Part of a small language model's weights.
Size: 15 layers, MLP 512 GELU, vocabulary 9894.
Each number is 128 + 24 x the weight over its row's rms, rounded and kept within 0 to 255. Layers, rows and columns count from 0. Numbers have three digits each. The size before them is the row's rms in percent of the matrix's.

# q: layer 5 attention query, 128x128, rms 0.138, rows 17-32,80-96, columns 0-127
# k: layer 5 attention key, 64x128, rms 0.131, rows 16-31, columns 0-127
q80 091:157098144114133105135136120154138101107050109148149117135126119130115107115183130062120152135135157157123149131136090142137181107124129135145127115121134168142079092129111138100111141119102127157125140138090109109115137128159134143169128141092166135135133131135119087123139113112145104126108147169097123134132159139150142118183097099163158177152116134121144151102100152111063116100133
k16 102:151080129124125154139152139131154123119078120125117120130125141124111157130111130111128121090098166124102141134118137119114191092149151124139108125149134155135112103130129111110122176171106122110107138123125131134167109131118139104121138146126109146154104149110129162098135170090132052089154121086113109083166171121115129091180115152136153118100138134148159159142139150061157091136147
q17 099:135142132129161155142149104067134154123073124133093132127120202146139134177140066149120145120144153112130111125126084101158161134134100130137188149117130103139116134131144081130089121115148147135100119117121123138102106132105171092132103174120117115127104124146086129118090134130128116148160117136138108121112077163124144103125090143172157109158116097121164106127108133099111130114144
q81 088:127088114151082130164120148149125119174092106102119118129142143150151133104151134103135111142120123096110155128155112110123112124167088155093095135129164114179109122126168105127108146156130126130115126164110136124161079108119142086108134105136087107131151137124091151165200139161179130114111127171127146114150087143167144170116133131108133132180161110138095144132142142138118115126102
k17 106:089097115094136115149153118070110131143135132144122088117126147145159140094158119100095100109118160071119137113170140124142122141120161159126113147152122153178119113134125128129098165132114104134098146106148143101145141176125123135130121098099104146138112158104125113164129124131100108149098126158167161120106150108114121140137135125100070075131147165097143157162169124143096185149124
q18 093:091125116137143116069131122159121161127079125093087127147099102159161101152103115172161130100153115114102073127141147139124132107137109123132145125140127102128122141110151133124154150149198117139168119128132102164095126100140118128140091086150070123124131106152162104104173117163117106102105115139114103129145160114122154112122102117137119151132124135099139092170151145140127182144154
q82 090:125143115072120146170146106077129158160124111104088092111169127111113163143113158133102131144130133112128166132146111115139121123131125159150153121131116086129145145146094182191124112121102128099101108121082120091154112126132174149125119135142124148176141129107172158138144125154145185123091109078146101107140113094113121138127154141106083140152114134120147138112168103135103107131129
k18 092:160160144093119139101110098109152118113163096122156106108139146164092162149112137124135126135134065147166171141134133113132155134133140133135120075112138146207158151157121130157128075147131115103091124140112094134157166121126120135132139149120135116151136165148132101122133130135107116123110132149113128108137124115133077109124130139133070143142114150177049157132140097117151131109153
q19 087:099111157133066146134141126127192104107097148158150131149152094149122130137154128180118160147157117090101139127135153104142104143127144142128124163091116115113082124125147126135136135137134124131120176143122087146095134170106119125118107134071132143121112113131177151135110131139110136156113148125150112111101094135113108127129101078118130082146141171148099144113181097095136078128163
q83 098:149133111096145104090135124117116112153166166133128133142130082144148137144090117130128106161119131107131115134083106131113085139133125132180173112141112099098142177170104157104138109141129118138096156160116148131142129176135081138161120150114088127120099126111126176143132132127090111122127111125119109185101135152085108117110142101136127126121128129133126103163152104190121133153200
k19 101:153136108129150096090139133123112109137149145164116126116161118152152146155140101110109096098149142137163097149122108083131106124098128163155139148127102114120130129140084140103117186126104096129142177161138096103138126172151065149168094126153096113120093126051118123143114157145117083116152150125145105157121150134087112087139140125109092124096160131158106134148129128131116130136132
q20 093:096132166116163167141134127119131126143126132167091065118138165141131115125155126129102133120102157150153118135086120090111167140160131144137173115138128131187101131113110147139116127179144096086147191151132129098098168110163085134120120109117088086153134125137127119092121163100124111161123127095136092140133108159143120110128136169100159116090119157121139121105110121093137110136134
q84 099:106082106160126121120096139132153130113115117137112113107146100147113097134134109063085133161125128129146148154142135156143143150155115130194136118134141120151142113145113096131118184169105131117087136120129143071119098186160091141127082149143150131153143149128114141079107164140117184141141149144119116141139086183121109141120144174139123162113129138099095140138119132126155115126131
k20 115:109139147150128118123081102116098126133100125118166141138109129138121096137151133067104121117089112126122109146113140172134151148066106118126127097178146133120145129126133108128101130138134118144119127127127134173099140143111120111122142128127134118142210129181110115124133147107113156199104112152091152123160129167108163148139160138138144150116083133108114133109144146109147082079077
q21 103:112092115104149159125137120064095101129106102158127116075124124097170125094104129106129135145144150151127147116139079111103162154101104108138134132171137118128090125156133142162137147098154097130139126105145134093142154118155092173145125081138076099118142100149129162123148148127151117108130097112115163126138113141172177161135094163119135129147137155119094123145134102122180145138149
q85 083:121095125115125128131116139167142172148124116176127163155126110146126139112132165134154149127088118115161146119166101130119149131104091116154099172087135143107113163113129114143163118092151108130115124083106153133144129151137126119147108069094107122102159127133139163168154180146153068107138129101142117111122116120139112131127126154163187178095126085146130111142131130120078132145101
k21 098:119092091078118137177139081148119129130155105146181145158149087133140147123129116150145113133155129107148143126105165153110119137111151124137128132168130135130131128137170155135126124147101074118115098168120095100105086178130144147152111143100105141101100138101130169128102144160177097104147158155142113139113129081091111129110108118108141146102119073158124161159127111116103132129097
q22 098:089120138117145096088141130143134136165111097113140150131093116122108127134101109145112111090169116159135126147112118119168112168119106090108143140100139143117129088166170117117134126124148134126139104152097081128113132149130144166145140129171151075133131123176113124133182118142186112158127160100121150117142113143134049141100129121100105160094122154102130147119164096140113088106130
q86 111:176125162135132084126147103172109163165112152090206123106127127153106089108127133091139095126084090120102131128130157122117155160133125126110137135171144130120131097124175111132114124125154143138146128133108109118120122143088161121131153091119086092150142116111125127151146104127158074121118106159097138125165119149131174112117130110150130113173143138098105131137181156153117100097130
k22 113:138169137122142126142144099175113107166121126117149110127155188163147147145162167101147108109110123141113128138147110094149102156174130143113172144162158102107135122075125102112144110126170126167155094109130110119114120125109166072137155109156093115112132104147126162118154121123131137129110100143072137111169127164145138135081130131109113135155117111109103101083139134142103104088121
q23 102:103090096137158093166130158113157152141142112073093156111088128125127142080136074076127070124129135158107139164159123110118129074127112118145143111126106134146129134132124106085114113140106097109139162107135129101120168135155134167164127159155140114143144163107117121149182091140132157116155151160125154095122142119146139131161130134113104133144150110105165165149141129129127125167147
q87 094:132117130130121121118121133122129143104093143100126141103132161147081120075169099113118153119140108131120106168146155198131151156106198092105120086155146113138120061153115082111131155164085131158138145096156129104118103109122120118157132161133111152127096116131119124129130164140115129135142139142143109124182119138110125114099103142156104081137156147113113118134116126113195128125137
k23 113:081124126106106163122150124185153141129144165149125167091170139165084162125135137155129135139170114100099121149147116113108124179108136118112142126152135131089104129144110133055094153139100153113115143135133116124115134151119092126121126154116116131115084136082138151115071149141147121085157132130153094109130136105132135145151102137143129114146126165131144124130123135083189084114160
q24 090:099081144131100131098136138123127147108154135171134109127116149142073071147135115123159138122131137176167131125102149089097118115148154163144136111130100169103109122147147092105132159120119125128160148169103111138133125175143098127090129124165116144141107128098101147143094101125118146077159126158125118125168097127131104114143109158131195141109157131137148117161123145083107090112158
q88 103:066172124107150118088162116133108187165119123120170109134134116136155142075134152126128116120120126124116070169135131088139134142096158153059144133140134134159164074086139158117105144142116116114118128123126139118069111166158135146121120127134155114126149166141138112144106119107152163132124103129143148133153107133150141109101134137127103118137109125078151133144179124124166137141150
k24 101:119143109088156119131115131105130172132120139123145141101167128168146178140089163106102137087142117135099156140157131101147137138149135136115118148111119103171095082120143157165073153136135154127156138109140090130124140131112123096113115119119161128120140146173118100082085163161123122183127147113144117150164139141104146112096119129165085124124121140145126079107109131087158175109145
q25 092:093153113110112080155183137129143095137124136153117138136091130091154149158063101095110178134112103141120067107109099172132158103148110141157130158126134172106164128117117141155143135108121156094117150120082162119137172177153146133133146150103111098110090101147100133116114133115150154131109138122142097152120135153130131129156159098133152133124151143105142134144110150133083138112126
q89 093:075092108115137134168104141119143173092106115139112144143159151121147108137126141155128137120155101090131080122123166115128181136095065110119132130135138109125134161145180134191100158104125112131124113103138122146150150117111133109117130156128155123141106139111157139127162161152108123075082135154127125129138148115138133145108119108105158115188122130140183136119139142171152097084140
k25 104:115099125112136129157135145131144097146101148151097126123174140081121145113151137119126107119174122108083117156162107099137147150120178118126104119135115100162136125174135141143086157115118127108079132165152161146115113089134118144128097130108152134142118157117148099181093140107105117081140108146158106136138144099095122115116104110072148111165136139168156168125163098128155134179125
q26 105:125116122106117133125142140092168098116093138144120116117174163160160132152137171111090139155123106108134095110148106092140114084152105078137115107105122125131134124157134109108120181129143117157129134137126126127135137114120110146099123161109126161174081172099136128152088115125191164118131143147150128087099145110119133110142131111156116100168158111123145139138212151140104114152125
q90 098:115181131084129085126153115164147122163142159144171122160135041124161142130119103157110119113105125168123118088150152114122113143130126180143136101109090127171105125083138132164125135199113142098121153125150123120138078167152115129112122096149140147128126112117133119108143149135115099145142133118113107143111141091128159123146099096108158116128139104169140108130104131094144115133144
k26 122:122168158151104105157122139123122117143151126135158151141094112133090104094135150113122123102126154137152141145132142129129150137153112161130112125107138146129116106113111131109153119132136162131132110125127131154099124112177144107122175102144146069158193096161083111102155151136120090143106099111138152168169098169161132133063163118169108130130095149095107102073115117099140126110119
q27 094:150176108115051133096110097132112110090100135137104103090139120089112140114080124135139149150143164171119111179103107165106151126150112125157094131143131138102114143154123098122097116115133127095117154135117157107109151121120147106117116185145125164103100154127139149134151084077132105126152119086105146127121176113145113111135125146126145116148161115158144174136136127136112095132095
q91 101:133131126138172135087128149162128106122117123109086090104126147140120129121153118047110125091146089129147100113104118124089118114107163163097141087099123066076180124152127105075148120146129174141101123172144164137147124163132107100140136148132144125179124116133145129140142164123105111130152112127145094170151118138133117138141137149127140119164159111140092130115127134117162115120136
k27 103:159127148145112095152150144129109111079135120120134133129079175174125071140129131122127085109149094147102110076125147149137133113127130139139151128166109113116164162124122090118122147114139200132130132138149116116121125156123134108119172140116123093099141130145131102089082106154116118128121089147081140164113148176148137168071160135108118163152120125123141124120108147087142144120157
q28 110:124102146085098080148127118158096160142141142119142101087089157102105130140100182138152112109087115137137142074143157104170151108146085119151149153133166125138141123106091121129132139113157144103152107118129119138094157091172138135137136094156167103196156117129135124147114117112111120136144141098107140139095088134148125152129142117132128159191104122103114145108141102105127113120150
q92 113:122120146148158158111166112156119185137081117133151107090118129059156120156131095148159136130141134140117147090101140139129094156129115120135134090144112128143141166079093103115182055112136114114128127089117133106130088105112138099148108107103114139131151140138138164109120121132145172129107137118112159128128115169103149126112128091149137159122100116133143107109179104165121160136131
k28 109:110175097117115123098141096121132134133126110162155114105157115092139181142168102138128115133139178129136125073109123173087126120131134128154145123103116129133118156153101130088122080156099109164133117155130129095104172108164137154139118135082131136091151155114141152150080082103138154109118130140158129138128136107080136086152106109145111100101171099133130125130167116136119159143163
q29 103:167132136103142093170140128131125110122142131129149159131118142143143132145103146123153123107125075152154087138127112154144149150099129127115154144145127134081149157159114122139132098122139162112086139143110113088125101182102140154145127136120120120167131071185111094126108116126122095126168085110106141144152108145156124137145169139118112185109133142089122058126133099136148072122145
q93 102:138148155159145118130145113120110100149118102142157113107136096121088131086170128094163108128142128144139148136107093159095116130142147143116160083089113190109154122119136114111173151138089132111108109138160112130132104123100146126128140152131119123123159126150106138094159145096103168133117154181133117140146160171132121123117176109112132160152067088106111116103119120115129054130119
k29 108:120111130097123132108149133132144111092115115146121121115123130114112157138138131134125115150173172152113142104137050138107116131152135161151124170102109159113154086155116109103087169114087139110100113139138136156128133162153151130138129153152122144101118149104144160132106156114129102134144175158151088148075178106085158102131116092101076173139142129173118131133111109112150138149126
q30 108:123081126100170133171146155132150129131142134123122103169166078131126109144123111085111134182134106145114108155119125131096112146156117148124119141107146107127141140153115168174106136137086093124124140157166094118133085126151114135114138099120100148114120149101134126123141169147160128145153096085143100154147135141108152108144077130113146085088135143139160152132124130141069068124155
q94 102:120129138125190140156125130152142100151113116128155144125112098117117132155118140094136112085128179167147092163128159157128148154141113097134105124138097105113139105125110105152155130079123118075106137117092108097110112144146151116180110121158138141132130121133088138122116144135114088113130143130149121156116092120133129109146165144162125162151134128095085114110065129065178152102156
k30 112:141149147173132106096108117117075082143143127114103166148112140110120139116175114140162111108117136177102127164109146182175151131129112117123107117150109112098114087136148102159126108119123141124149091141130138127112160142137143092145121129149121117105134145152095173102125115120097114160111111145120158094122106150130149152084179161184092185123083149136129145112134131118131124109153
q31 102:135148164091106091134132123161127097128109131131192088160139129144122097112133126107200144096144144121112092148100094151161129153132162159160125157110152083129123143130103110115147104118155149148154108131109171112106126123120132120148112097125117102153127118117126096134135122109097146174113084087141135133078125144180148125105131134122113134107107114085184141105125097122140107117169
q95 111:098104138130152145104111156123112103082105159119154166145095138137160104111180068157154133148161110095128125096130180078109163108138130105129120126151135095144142134117167117108122125164141125135145068141139128160135123098100115081107112116114157140137129145131146141124096138151115073166140116125158150131142089122143163126146096159097138126143123125142127109135156144080085102123146
k31 106:127110088103120143123146168077138106108106133119133138157122146117153117150137125165125148138162130146126136088141123102130161078128101140135157089113112136097112157125141127135105135131128066120149144175117131111128135152093100145100128135141111134092132170086173117133106138146112102087173143131173142130157073083100148107138120107110170102117145161154145117136170095162114090121124
q32 190:144135146106148071138133107106082114122128117137159144144113150145152109150137137107181146111135117154156104108149083136148134133144105111116146138122135096122171098136142107143143143096170135163133099097087144129071162114141159134167152119155104069160140059141090109150107104122101119134142109123103164134100115155122103149116152137125124169150128104087137113114138087140135134104117
q96 051:096115113167133120153137130106141164145147118175164110127132130080126104168094125119136144121158136114146150208130141149118106152118134115122136132113122086102135165139155132120137143140137114108131133110072090092135146159136170134172172135127124130096122124143142128130201143140154104139085149132159113142168109125132099123128119114132108127099175100129079146152142145135076107151115